Part of a small language model's weights.
Size: 15 layers, 4 heads of 128, MLP 2048 tanh GELU, vocabulary 20747.
Architecture: LayerNorm before each block, rotary positions, no biases in attention or MLP, untied embeddings, attention and MLP in parallel.
Training: a variant of Adam for these matrices, 941M tokens.
Each number is 500 + 25 x the weight over its row's rms, rounded and kept within 0 to 999. Layers, rows and columns count from 0. Numbers have three digits each. The size before them is the row's rms in percent of the matrix's.

# layer 10 MLP up, 2048x512, rms 0.0456, rows 202-227, columns 128-255
100:486493459508532490495511467491479453484502466532519530526506515466495492499480475498483530453453487519468469495495487490448456496481516516489484487475493542498517477470531530458510493516478465527517499448501529542466548524515537504465499500453467529475529558476538457527472471510489475521508481470538572501516517513510501484528500478491538489541490488527480506486485501520486542498487
103:494483421507497459501499510462471422487537558445538534515466540505481510496461512490475536491463469524510528536445508447493484500511522494486496510482486497521463512541522568504470508511471496500473496535510501513491513470488541493499508486505515483497482543499504507528497487467515499469501461463500531458470490505501510515518525500524503493475467450499464493540500508508509493523530
088:480533472469555521514511527568542455519474458489504505474497540498522488483451494501465537507489526539488504465473475467492451503507472470558538484441472524530512521459486501537530521477491496509494478522521524465512529475519448483490501506486487532521484519508479535525501492474525548488493500467526508517534523517582514493525530457499502479536518514521496474485495468500476527510521
096:482497479510521492480540487495579465460482546489442476473502495498462501501521479504530533483491472481470534459488492486514513505536501501485473526460516484469494471469527525490488498470485507545505523540499469520516496529515555480503507517499517569510495501509489456499458494486506485508453491483470511466488513500480529495537549475502516461506500518491531471507515481555496540557452
100:499506456503560511514466515503492486515513493475497555511485492496470507528497478475512494500506509476494470486480483494507481496519483503480495484491465494475503517492500503505476511474518465491479495564508540519482484518484514481539456528512510521506491515520530522488527526491474542505521537512489483472488505515487519489511462495511510465511527502475478505539509474477529499554466
094:523503521478500519491527503523474530467511497502433501502497536455480475475471531461536493510499475520467496508496523512477467473458536510485462512502420521482499500487541511496527483461512457503487520530518541503522479537517507490520479522510479503477502510503534496457496484512543468495507562500483521516541477504521497506498481492528473509470473479475484450518478525531511521509521
092:457529519517527513519491518492518453496522485516503499492503536494525517551495535494474490534511475478451494501498492498502514517497456513504536477427495501498474476438487511522517485498533491490516512470519508505552490504480518461519430506475497550486576573505482468520476470502531464507479510506507509460485526508495534473504503484485484510501463497503505539510510508469530522491480
099:485490508532532522501512505537487511492532504543488493490485479530468473533476526505559482490487507512530548484508498529515496522500497516476506453499452466511496520486516490562497488457471527578507514516485504503499475486460522520493495469473453510550542531483517503518536522533474450484528520501497521501508447457526486535461502498506463509535489501457458515562483528522498501499513
107:491512460499497508507479467494525484449481540518508474562507514539546441513512508500533494520510512505488508480482525490491482504475508493527472480509483500465495468482486493495504500539456484495487504524546508452494498509519504507503523504482489484499483514488506491447459516506450521484473505471481544507496471467490550459485516503525494553489491502488471474508489514554536449524477
082:498507515469480531489458513497486489513514502525488497462523473520490467489448458500472553468500514507484540495515464528482457488507467463519503516474496511531521468482524479524503508485468490513512487501494490506494496502511558511546493488461536520490486512503486483507467508509499534435503496527481487520468518473440504525494494493518516581490498502467514459554494504491513499481529
099:492490497522517501435478466489520477518510484481480484527507506507541507489490509511490522517440505498516474486532527453503473513517513470512504565496521521468489469449531530499435488519501494525554500505511490495549476539524499495506506529539497477493511507458499502516497509463524519506467492475517511518469529526470493506483501483492570502458481454542489483524531503501490493486477
098:471538501528522494461530528517522484477535499480475452476474525518529545482509511536532491495491491478469516461445500485454516498504517471510512535522497504496514494495483484470487533489528482511479442571517466492524458484489536506466491541512518484521505450503438480527498499493441501513549519480486496503481486534526495487523478493498481494496466503502496510514485477491492468507519
084:462545522491526476483513519528509511521463512492473508510482504509479540476483500494486544472505480467417533534511503477492492480459504494487507454562455483481483480450487488498509462483445393522502502535546523491530505479492519502436520458529487489478461496475516455500504490510547510495520476503486550460476512457488545486489489438505501500526511522509518467494534488477490518528490
113:465491484482506483465503525518460510509511552506516474509507507518515507537504480558491527496478506497540501505530434518471503523507535513520493551497535486542480498542502495493529497497429531569444507535517513503567544510526546501505448519528472474488511517512525482493521454486511490504543492476510502509508482492479509564532518477516510527514457468522476490483520527515497498511498
105:491493513499474480494524519496515448514504538511497470525493484501464469562503533535485545511534485476499524505487494461508523501486513513525489525495512509483459475454542487457510462499476510494512516488506525507509542488494517512460495517479508471519460482494463544476476524466521509531491456524498484519520428502480522479512488494503479528563507484459492464487472520522530536486515
095:514545497529502514470543547459473510516482504463447493501503508508501490518508526550484497488470523526526483434490550502458459530516531465475482513477515473553497514521523542479481510502518481545493482523524513507480550464509514528507506515531513511525477518488471554502487458505542535529526513521483472509472533492488536530495548532508511505533489474499459483518507506536517493482481
094:468487495517506539501459500508497535481507489505481462500504520497530458535468530507503488485489482537469510539490505514507516466520466461544493528515504500549525471520522487515469548483510507533478439507506538492484462536485481468564496503510511496519457491506459470504538474487473472511491500521481491531530534491474511510497516484488481519508495471504516490486483495489533534468505
099:487507514457519528497540481488527525511552493493508468465537492514513486497472539509484530489471454519512503483477490491472494511519488489514508509494529486479489522522479522528461484455496492498441471504507510531471494513486566541510482521490453483551464496469508509516453469530506514497487495497499533475542496531479559465481479467492499467514520537462480521494461527463513537491478
102:430506473491515502469459525504553469512541493462472510473522457524492485527500497494496478515536456467495514554507480493482511534522484456527488503514505510531476529517493497497513517488468509506480517520540473493510543470462533537524506491508447494518535534534480493469490477478530487510473490494505539479545483483472526486528487458481516536533496499508450496562557484503489493489493
091:460475520516511480518525466540490502509464474466548487482495493475499510469484477527496510464474491497527477457506449488521474486537466505502534518560520480453455453519519519511497501489475430521496482535484488486517463477485483513509492538459493493506520488510483510491493496506480495520526503497532499556478499466532461475509500464493491497501503478548477465501504510528509519473491
103:466550484509479532496521504505467507524487509513495500464497495509482475521473484487477524487489531464533494505510484534473478507529455481507511527498512505495488462492506485518532515518503491532517488485549498465482523493519507503484499505489464473517484503487468534525499489459457503517498556473525535466540459507510488467489479476508511520505477446483484502532507518466521476446484
106:520514471542487520440508498481543476489504552474503504481510483479529477498500471480490511486491472531520487495510535492507470494533470491496447480486485539486489530505523476486474534510470470480541483501537552522487507540490513505485464515508496480511511522532504524522462471514498458485490490519486481530516554546502492515506513486505505513497463502526514559503467448520555515518553
100:469509500510510478516551470523441514498466525496477502451512514485551471499495512486501493481445525495482514481520440473509475520484496478512470521483480514498469490469530442459517509519470470527527487525500584520471489511515487535459511463463477482525473555522486563472484510492517468510566515491503491528514529497515491494489476497481550489479504494530449506498504489491497523511504
104:529496523462501535500494446487516520549478453508465478499501532508520498478469552516498561449482536525467507474512475502485497536484499512517491528478492529559524476491516476492453490536492445531527493501536480479480483493505506528515453432513458516529508509513523479491483509464496532529522542503469501520457490488469533485485487482439516496483514503467513466526497510475528556526472
103:530508473515542520496490515497500521515473502479470538467560540484487483458451510489471441497494491544483532527517507557494543498470526525502475518535515502497482497527501479544521481482460478457487491492531497497491508522474537503487491544541527507485502515507506476526533493530502497492534547491482517525472513486502461500469466484483525511535477514480472515460469480512541541506483
105:474500508493450483465463517538519510537538506507500509474552490515516472512499514487511505489467480537458507504501489511479485527522495506512523490467476503494534491497498454551516480499470450570514509497511476470522498487516527498501511479485519448529498514509522465500527526476446491469562513503479491514500496530529501531489468498477504529520497451461492498498460474515506522475516
# layer 10 MLP down (transposed), 2048x512, rms 0.0348, rows 202-226, columns 128-255
094:441494503544523525502438533523533487511477485536504502500451480478466536530517488512459500443496507497511462478545545499483468470483513497505515522506553539457474485511521528529493519469464452500525454533487468532514499516512474516509434506541535470511505451508516513552510478504483493474505478546486525497490530498481508504530461492507498430470509469468490473517515513462490486472535
101:521468525479497504534521493543476500514449464525528477514484490466494503468482549495470509483486484517495531434504534502481472460503493522506491515530491500540503487531495498506481497493571515498507512527508528485486501509488472526521495555442481464488524452511473496547496480508492506534524462485485478523496491508531487474493512476506494520483528521508505511479494477503484498535490
097:526502454490504440490489430439481498528487495541485499526537479575533515498504482519550468533488475538474488531493525523469519503499502531476524476516500487500440498528526567457498490466533507488513506524505498531499482494503563475489499478474549492500531479494483526549538546529491520467508487526490525528491519513511522481514493511515511484464494538520556512490529504536513501547498
085:511528500470510508492483488522477542477536461479506496496507520492507526510483522538505458499522519522485474507515541471518523504517502506479523539478553494501513519505533506484515469526479498463497486482521480532515515495482487485487478471491505469495493474500466537507482494508487488476482496516506475472530436488518510481510500518487500490532507448521511477531506516493474456472528
101:500502551480450492489535474546467464510476464512506439504463512578468465500482470510492556549508515520523487476533486468477452491495466486468503460556514495527483477492479509510538466533494534533538510461513492509486535459527496459497477492514494511485503504500528543495508484471523497487505501512520512504498498494529504473511513509487502497487466505525496486503501526442521435484501
088:550481471480530473454468549484484465519490514466543532477485506531470507543524487549459492481503495499514523517470493475515524510501482533495539487468514528480502476489505510509440506522482531521538479482480483505475466467464506502450496446445523531492515463491488454507488527492496515494478494497473442470522526507514529506493537505494464497452514460508482506483501513480487484507504
095:502505487531539469483511493524501478465492484466548464477472445520516529469506511471520507483511503508524499478468552453518485515489488500515479509550513505480468483496502518516584509517464480506558460484514500480462461495514488504472499528505484474506475532497473521471496518466489545500487545516510486502516550497513492497461492506511520503511460483471470514465513453504499516519483
089:536458462467517495468507460499481520490495482461483532519508540528475479495470476517562512531497492466532482475496509491495526467470523461543539512498517504483506504493472490457522482544502495480514497518507502507508473504545480485482523496492513527460546509483511572536509547474520528503511475477514488500476509498479519476568502490532535503446550495512508543474496517506524502448462
110:493490448504507522513542480497501548516488497466494533487478478525509517469463464500529492513486502491511502467424511485475484498444483528489535498478457516495511487497497523485488524454509477498513507475462532485556512518539553507516523512502480478501503531527490526500511466513504510531499487502497498518490520526508534529457496434522500464515505525519508435488554518519507511505477
086:535497502487533498504493483490424487493487442503490507481489529513526461517513491500504530506489512508472468520511523475503495488477488498498510504444493513456449475509502534461491544533536489524500486494505569533490486528495501475463512507518478505487484477509470534474502520529530508496475516525540510479465492525535496500514516513549445457502510523496480514475512477479518515535483
100:478483520480506477520474521494530499482460504479499511521464518513499497491515453495486474524488514516504519459491491472469533498557515510526520516493491484513542530468462480516498529502513532516469492499476473494435484499483481498483491502493491488487484500447474512522516494468472520520500517482505492470509492495532506537464558503528467489493517517549484511490481534449475521524517
101:493499526505525466485492488498546484485502553497510480459490510528446481499505517528532494526523519526502489477555466484495487505504524482504451514466507489486520466495499506457495531484458494495508497541505466478461474549467504539527464512513501529512483484506540492495539476469521507498511538490499472487502507473475490457523493469554530475495493507470551545537471515452547538500472
086:476494518481538513497463425478470534515507451518556514517481574466538518509486462478516488528530470519499487494498480469491500480493525494484522530474495514487441477485530530441515454466538536531524538478505529495510539506515465535547493526535514468503538470556504502485555503522500549494496528500478481516515519480513513476531483482487496519492521496471508497539540480489487500500513
099:513521553527501516513548432514498530532498493494495481496483489423526499491459509478474490520460473502510469527455498516504469456550540538524491522519474549514521535486562503481465501478529508494519523525475540512506537460519492459519522470486451489508482515479491465490518528486490492555464480485478513491568495490487535470508485485590501494546513464487453471494503472490488508534479
098:521501502520516481516479491494516526521504504497522497487509491501506539481547499486498504473459490513515518477535528487466490517490529480468508520493539466529532464469502512520528495526502481526515487543464494543519480498542494484506507497575480504515473520501472497498477479452471471486477495527550512499488498513504498492497514492504478541470500474511463495483478474488475486469510
092:508445497499489470512475507490526521504548517448519530507484491503467521484472478459571528501522474478493486481503495545479506501527523498529523506490490497458551509520511516515512509518473479451502542487474494510480540487522464526523473500464518453503489503436519485526492464493476519469487484458488522486541558517494488521515519506489498499475531538468481496475531489507444493506477
091:493491520483544447476508524512515515489514473500512560525529508510473467545512491538497523486514535468492509501514512487477570500540536491529518478480482477481487525486488480494540487548523498501470502516531465482534486491491509489502497512483513490470497492507478483494507531465505506451455476481526506466460487461475439474552509557497492494532467524493488503476496531467515498486493
096:532502539496490464498516503482484486511482533490472493451543431496500529537506470484516508539471505479470528435514504467495493509469508492515480508506535483505457478511486502512531468532531477548480543518512482524448452528515494501515521515504502552484498513489443497492485503504502476508521500525506447559477525511536498521476501510510529504479500495480500496493521518494468508500456
093:519507508490480439491513501474488515549496496477493485516541544408475482446488489535530493500488500512532488509485493542469494472501501506523521509518481520475491511529487545526480463519493513513523476503526500522450478476546500462531499503499503479516502482506447502496499531527498496512509497499516521532490509504513479497454491537505562509463470481485491480487548505504518496470513
090:471518509500507510492516513513466461500485512510506476516480475530501505499515509499499459503550510516522498491499503544476529522492518511482496500469535519507505521515558538546489513500478528535548467450526484545499491479506494495478507490440473527507473491502505499511513519484496478455476511465528478515451519516500494508524492516418460529515511495463511513487510496508477544535513
099:509553515498459502533497506467549494505481520469530490517494467496509463445488493526513516503568537497514511514520493517508502499547493496483482479491482527475514519544556513542470500447531494464464476471508504508466524526500476476518516465524507520510457536501493491453465479515509493500493533522475485496501505527481500500504526526516509505441462524506519495485513460505490510527451
101:496487488483514530483463485485523544477501532477504471510503480494499465471444488537493497516470527532548492501505486481474541487500496511531584460499519468506500535486530509508491476533479534549511485507502499483492495450502492505477525497479535520505542522511516521457497462477535473462529509498501495510521468454478485487494480473608503562503493465506463507533536499492479535501472
099:528450506545491481513470521520492486529494479489504482536467521585530497515489518488502509503533529518535498497500516497474513483507494495481514483513519496539498516495504475499485491462518515505497502488512475493461457519547492512507435530480518481484504489494503441522544486514478492508485498513466520522508509477522482486518543481379496453474524534506518506461493488470505495458502
100:482516505508482507468518470484496510502489526534504476449530459499488504545541492483491477483493516490494424459545552507505521527494523489493481521522456513504437485508505529498475513491568498519507469522517564513525466500457480467549501508432518496467472486514525483483501480488507503540503465447465475491483495515533499503489522513447505535501506493538523474482534537533491487518515
102:470501481496514490508491488467494485503525488482514466472524517458522536516473479487527478528492471469536487521500497499489534502516543494499480519508501509489490475453464473490446512531519481485501470473519455470492486492465503492529490536496479478445520496552531538473511519501465488494532539496513518494537470486489486484533492518538519528507513516503481477486542448489475463506521